Each number is 500 + 25 x the weight over the matrix's rms, rounded and kept within 0 to 999. Layers, rows and columns count from 0. Numbers have three digits each.

# layer 5 MLP up, 256x64, rms 0.144, rows 152-247, columns 0-31
489458509491486515462476470483513464514520532485503515520472498486468430489521477499507526497493
510494469544507498504498487484434499509524466487525528475489510475514474511507520502468502479512
518464505493528488558513451496475470524516492485459484488460493484524505483523536493504502478434
449495515539512499454546486506501510518503492483497491523508528502463485517462501491443553540489
531482493497452524519489490511518469524502488507468504504475508529475503559493506525545513506481
506482500506510525475530442501515487525457483541551503456500494520525523483515494490493478479495
489482508477510508494479506467519457519516532522458533489498444547475458542465531516520505500478
526539487507478526465484551473462487481511483512517504471516517476498507484471468495497545562501
489492467472489498499485491469492511543485516498517519497457507551495549463479528497493509495429
528493500524525499510489497470500469488529460487519528545575485488523502531475509507505497515499
503503481454489498491516502548551512509508486496491517495489487503512505535557485519502450559511
546501470471468473468497529467532565517472456473490514503438527501520505506477486535502536511493
529523511493507482523502513491496539527519498496487525507489509514489468462528530526476509482516
510525506491506524491480478454504510487500509459513496476505540459454528513499480493495507537495
510508493465470508494484506480538495507466476520512472502488538518482495514471510529493475477472
514477489523479521455475498519505481486546497466498503507475467554517497528485487485482484531479
484470451484491505538504548540492487504488470512534506461507467502512456510493493489494458493513
493457486499487537501485455465523495522468494454498481505464517500500473518468509527532497488512
474479489514492513511534502498511542482502542515480472493505491490498424536508513539489509550489
480527463507507487524541511477471503550491500549467537523526475483492533546540538485477528463497
504487505500500516470539526454525510472520505520464496528527494519512514504481543522461550517513
553492493502489475474502479497464458493483504482505498504523499457533471488452550514506522529468
567457496497486505477496499499514511468485530462502513462499514497460532540451533496510503511482
521507488522501542444519555495473527508451498511458476511513484511536541504489542512492502477460
525519498551489520529476499490499473492492506533541516488517517487528529491500506510539469530465
488517533506477536502536482494488513485530496450466465514542469511505491531513512491499526530535
531511534527488499506479492560499523461435548507507490500499462501528549512495508438476436514511
576511532516540516494522533517484477475545468472484529490500504508507519468513540496526508545524
524514480474494510495501530461469503543461485553480521538506507510507505530478491483483486506473
556496495482482485510492460523456481487501520526504518527526490506515537460551504475488514529504
524535506503536493473478502512486500486503500486503497492525487479509489535548485491511496518458
552517547500516496510489534528487528460469485488501521466492504509495507495499526487527502484498
480513483509493516508501451550517512474516482479524524507562527491495503479553517483493483499484
504485552494493496487486539533496532488519464534526528464515489480488492535468488514502453445514
521498543498525493514534478527527503485474471518479485515501515541482502494511497492521497527487
496525510534524493531478537480471482449426447503455528519487490499500517521497512546508455497529
513504453500489481503513491497525477494470516542523519501505537500527528518516510500517489458499
522528514522466516521488495501449553465518522485476513508507547493499502496515549490499504487465
531483517512526463515482518545468513532494539517513470467477519475479497525482487495509490515523
477513487486503501475507475489516525507504528446496498538500494483511465517467510523511502528473
452498489514527520524489517499467522537523493500483529513516485507549513518551513513480490493490
462527500468554493472465478516496543493471469511479478488484531461508505502481543541466511471480
512544473484542488495518517500532503502455489512507551513491488509482482491512524514490516485514
532473455450448469507477503492456479470454473473474564504504532496581530468528465505482438525498
551511496504502466501515480475512509495487487514496502483497489511554514522544506489462479472509
534512517511468465513476479485511514464506514486463512492486510530520467486480545508522519498495
494516493523537500507466524506504475528521525499442475499500497500471482486511498481500532506491
481523509484446490502513547504496514499534521483489462511526499509523487470466501504475509524487
495538465470494470520515505509516498483479512506530523515513482502488488512471546463503535497441
469458489510479512478503530443551501501459510512553469514502515513521520472507517547494501523464
525459529518521498493493519542513586474492530538540479479516501473510505454506534521488519487520
491481544534513537427486511506473499512481497433449536485500503508503545491492494501514542498486
502492482530518542491489518490488545491495490437476512527460524510476497471510462497542505477455
509478512503522537481562473512495489482471511516511488506538535526484520497508518565488442500473
465495552501513534490505494490538478538514503502486508517490501496527440538504477478498500573504
518498509536511499488493523478495499494494481514508513499499485529469491455459500547484519542491
522463497476474530512500480512487463553480519515531507496444490491512487503511533509521455486501
533513526526478503459502513478515474522473471453495508514483516524527526529485448481484450506531
494464553512499513485492480577510510496495510495490500451501490490478513466508541544497494494514
485472496525510484501443458502444518509522517510450509538474484519513473550552511510506504498489
459455517499512547473516498496450529506453486538524532508518486516518512502512507498510554489498
501504505494492493510503514523524537512489544505456504505527509474497509561571526464474506488491
504501436480525514509503458491480481492475510509512526516517507500489456514528506527507476519493
518520465506460459512506487509518508500483531504444508480504482527497479497580527481454513520543
456509470506496488528490484485500497481485522486468525499457482490500475503470522512544486524470
531478479506485508497481485453534476481516538494545490514504499480543496533471499533496489543468
512528548495515508475533543505484448515501474494459490479522517487491493505469516509504496501454
501496521534541517463503452534509509511514529502531524535459524510507513482501509535476458509493
475541466543511558523507491530422541446470466525500521497480523516507522494557521514471511528478
464496493498512469524497508493516522462516583500493463473467509481536479519505462451470506496523
467491523513501488486487486520496515533526482540464508470534496501466554586456513507509551513478
496494512529509477520460481502461508475545516473521535482520479526535493499486499506520456514465
489496447519468516457475527528526474486511458504505561481480507507498482477514493480513495553494
511537484501491532468466497453486520528528509496538490480466504501453483497496476462529521535507
514500510486488427534562490515473497459497522503517488494507485479503523496511469481493503501505
492513518479495520520524522455468498483528551478483468493492454502494492502460494461497487490471
502510480481501484488498488492486502449524543498522510498523516495512507561466540508546460503509
519487511507476500460520505501506539487436501495527486494486509479504479491474521493465481493481
507443517513506496527474516469509471517519485475511474504492508495484496472477508503527553494497
531476513507451504507485480507523448505503475476475456533479501470500555496489535506535505510540
502529518473500502488515545517513466531476523489535490471500523478509511511463504528493461506519
527492466472459520521509494492497475457495531547510525504512468468549508495523491488502518478486
476491525497481510467538503488515478524504468461479514516520456502546437530480504532502514526517
529536511522505519460509535501496482467472505450500506478503457548541508527497519515471481553499
472526428499513519520505491491525475464502481510516510495497518484475489483486500534502499479502
502496496492489482493526519504448569542490461476487503522551489503493507478486453497535518490517
546480519490439490522473530482467509479520505491502480432538493503458497530496526468494506501526
536500544509493493516474501487518480484485509447490529486525489505585516499489523499497506535503
501491493516499491507471508503514523480481508494524469495488561495480524490554449491543501492502
488513498525516506529526467460475479543521531484531484504497506499505509511499466476499482560477
477496495510546523471508496516501486520499469506513536504513519457531478509508464534539438503544
509512513519464488449481485484488458505505511490463530486525447554528490506495515572505560525476
545478498498423448544498567533524516490502484495513544476501495500508508483516511514523469500535
514495565490507553494456474496498461522526529465477466505492496509485482486466517540509488536491
500504502498460484532516509479468487495501505491510474485510563519492505496498487512479456525486
508467511494473471545494492482537493532545522474486483528501496528496448513513510488538501529514
# layer 5 MLP down (transposed), 256x64, rms 0.0902, rows 152-247, columns 0-31
506513470494526518544520489505488533472478507518504473494505506503509523493486521490510463494498
492540523504516511479514474479509516488503546540518497466473487513509502476484502506557452523540
526539513472498550479487504495577561480495509457535532520516538518506515516496516526516496532523
514501503488484498472493490498506477471499532551500480513465468496530517497522474482548435460497
507471475544505487481510527494529523464518535491498493484470493502499511491463528494481468498515
527513514523528459550496519483466503504480475528488508511500464497462493522529474510506470496497
503526461464538481488517511517539478463519462461502490503513498494506573504489472465484488514497
513474499486530496562512488497490460489495503496483511527462473501513482509523514506516461485496
503501524555543468460511559507519521467505497528544514503491499498494487558494542522481487506518
481506520501559521504494493532512499504495530488518468491469515509499579489517495508501501494497
509507486501514551490493520482477536511506552509502564463502488503480514554464505489523488552526
462528497479510525465540478518473484456527510519500503500524461494494515491504493488511491514431
517492503483521505488505474490529492503473444504458472493510483496554494537506528537477538485446
482469485515490498506513519514498502524501506555489460511512478519554501516521519507489503476476
490470520540506519493494469513483492500522532461487496536475475506515520481503471483478491519527
511543498451466499537496507486491494487461515525508471498494517441467501478539532522499517446521
530487514536488505475572492493523562500514492507410529479482530495524515509509520479551500520488
495521503489491468506527500507452474465487520492509471515510475477523501475562480448480526503505
494531461459471468535536474514516525512470506555479472532492465501430473517475469545481526472502
516536499471531504439436432500506507453516476492506503520494512446498512513464526487461498492513
514470470506516474504474554478512487529527513504498523461537518493528513471508451498484423472506
485496532528483455533498531533533451514513538528501507491514465522532478505560488511506518518540
466501511510516496492491500536521501512513453551511477498524461517552473457521504466516494476533
487464498467465525530485447515498533495487466487457472548474494489495485516510487480465508551519
512489486486505473491553501528546547476473506465494484546471470454522442554490488468479526484529
538535505527472495573494488511530475470493544506509465502492447453486497516475487488514483494503
461546482495471496542499523536510461562538513489471484478482526548518516522516478498513516486469
473517455486492534489534466532494525425513465509513476488453512521522498486480484479505518517530
487513430462511508542522450484539506512509492480466481516519483539541517466531504479489494511507
446486501511530488497489533492547539503504486483515465473511501513500525543477505497500481481462
505510475496498533533507506487528502531467480507492502472457497512498498487484519535514512482543
469494468506483520500478451462501480545540506542477498512509496539503502488483496537489469471478
498475499440514515498508436497521497510488503487482454478529446545453495450467482488441520474509
487462478549522520518479512518526496521478519496463460542497477480499505484526508467539522537496
497505453515481496473521516479488474477504514503516497518458477503508519504491547513531461510503
529439469507516543487504478517505486529483522568469458539534481558506503476488434542455514492514
483499557523478509500508534496493541489512502497485486516480472522458473492529455478498543531479
497493523485535505523519482472536478494465508507483488497525492482492521513487495496466512524559
495514477478485507484475528460510473531495485486476508553524493499493522460526496490475492491468
499497499482458515563488498504463505537498534501521522501527516510454484491487500523478481455500
471429483483565530511509516509467504520454503500500505470502510517501543483515445548518510509438
515475505524470532525474481536485511497459509488498456505513488493507490532497482502507455500498
492537506512519529508508519482507471551495520439481521485522496527498475492534467533520516505484
463523537494479434474500523543505511512488531479511531521497485490453494465481528488546518448453
472498454475463516518469507513445449529499494485555493509509510504490514537455550494525481540516
473490501516476554513507470474468514507484542489485417491487506500478513459539501538494487481484
517486507471459485512515465516484504461482474491544509487515515494495536527490518495528487492505
507512466513530473496509485515497516463503453490514497495498449494507475535539522492503453481509
508511536521486508479502474482501519533513458519516481518510498473501492479509492529465476510529
557488464533518509538490486564491502520542507498500514459496467507522510519457489488506519472493
522474511469513489504453500550470483476507502503485506508487498505557513450543485527465550511481
479503461475464503556512480514532484493510469546508486512475454463514465507515502491470447536486
524550478463509487527486458493484483493482511500581490496520519507502457492470519557498475509527
522541492536476467509505518493464486541534496469463536507520504481493516530493501452515522488526
515480509517492507482488520518509515516489517569487528464516495444478522468484523533453487501481
501509502489476477504497446505510494522479524476518476499497480489482539567517532477500484467532
481507482523475465497513492492487505443516467519480494515498513531513521497504510485519501492466
486475473484525521507520486503473494456497539539501500507535481459476475512524522546492503488490
493552480529526503540502545497498507518536508508518507536483541540477469511505461468520524495498
551514472490440505485533527536478466518509484487509506473510501484466488496498485478474472535510
490525479474432488463451480469543513533463516477490515524532535518474445519442476527505511531476
512544501519477488468514470505509529545554504495458471509514520483506565539485552547493562525507
514449495497552527500413504468502490454503447461513475519489548460524524474468469515457488486475
421510517510506527486506528462521448546517507520531486519508541508479479483507482474550512494502
532561514498496511481496522511525522488448465494519455490507477443494489502542476513471533504512
510495502479483454502509515530458467512477486513498488479512460523488532485513510536508526465508
491502473500515483519437471492505479465489538486523498508492483499493534498519501492495509480502
529508469488448509529532543488496503502492497511474503499569482507496495523503493474521529478499
509463496500480467514486512457496501506517476529495506468511478493557430516491526479510535484494
518507487515469489480522520498506496523519419507461506505550469499502504505482533502492500522491
514489474478490498504520514452458458503515531449541507513517539524509462469511498458509525474505
498539484475473578541506509531513503459532514501502521519496507504465488532506509509500507488533
493516543493536477534486455530495499511500526484503473489495498471481524506531500524515524460469
483493552496495510560506480456500481455479467466484512516496513477490577480515466506474497457498
512503478532497524503498497523494496574483504495462488495498487469519521520500531555519458522499
501503461473517485515518507515509496504513465532486533486489512483498470460506470522521540525531
491499510518484489486511494515484492573489470477481467484462516496490445466470478490478503514466
470492434531539547449510503541501472492548492500523463475493500452496523494469518497481501496491
515541460530462513495522496526513543487527519513467492514477488525535525537491483532496483499489
456504495495565485488454522508470481531504496520473497474521491503529466508485529502478488539518
508515517539505534485529459499475522481531505486492509503479500501491458487551507486515506478481
492482524494516504471512514490466502541477493491511520507510519559489484491492489528497479529495
495484522542516523497477496510449478486476584547493467490473542513488540500499470465482504489470
463463500484456479521447485485506536510488488494516492528566552495458495518462526524523494471504
506492558512488495471499478487464525527486482479507494503500507498501535533490467477507490541508
537506509499465524484494485438553429485569496503550529483445472501509482522545551502477467547478
488508480532489510460496495584512509539496457501472456527446496522527494524474468477490523512519
456519463458498497486513484517502459529458504520508493472503480516440483482484496510519481497535
511511487481515484497505518502485481527516494500474516491513496502523494516447495515469495462464
487501509491515523482443540518524538473457498506495536497521484478464505480518519547497497456487
562496498489491525484521492488498510528505519500493494507486500543468542486478484439511544499485
496488535533491491564477530495488521459506518508456489472505516466487464489462520474522518524452
539451504522493493544506510480503492490487470470503504490519512525513505498498465500485512491507
474470473485485479466526577511478526491479500526491476471515517484496520531493485507464496487482
516461489515529563482459475536527480530517494500499499493493467486488536505477493478520528489502
484527506486514531503491511526453467476528510487488461480490507476476514503508515499496522487481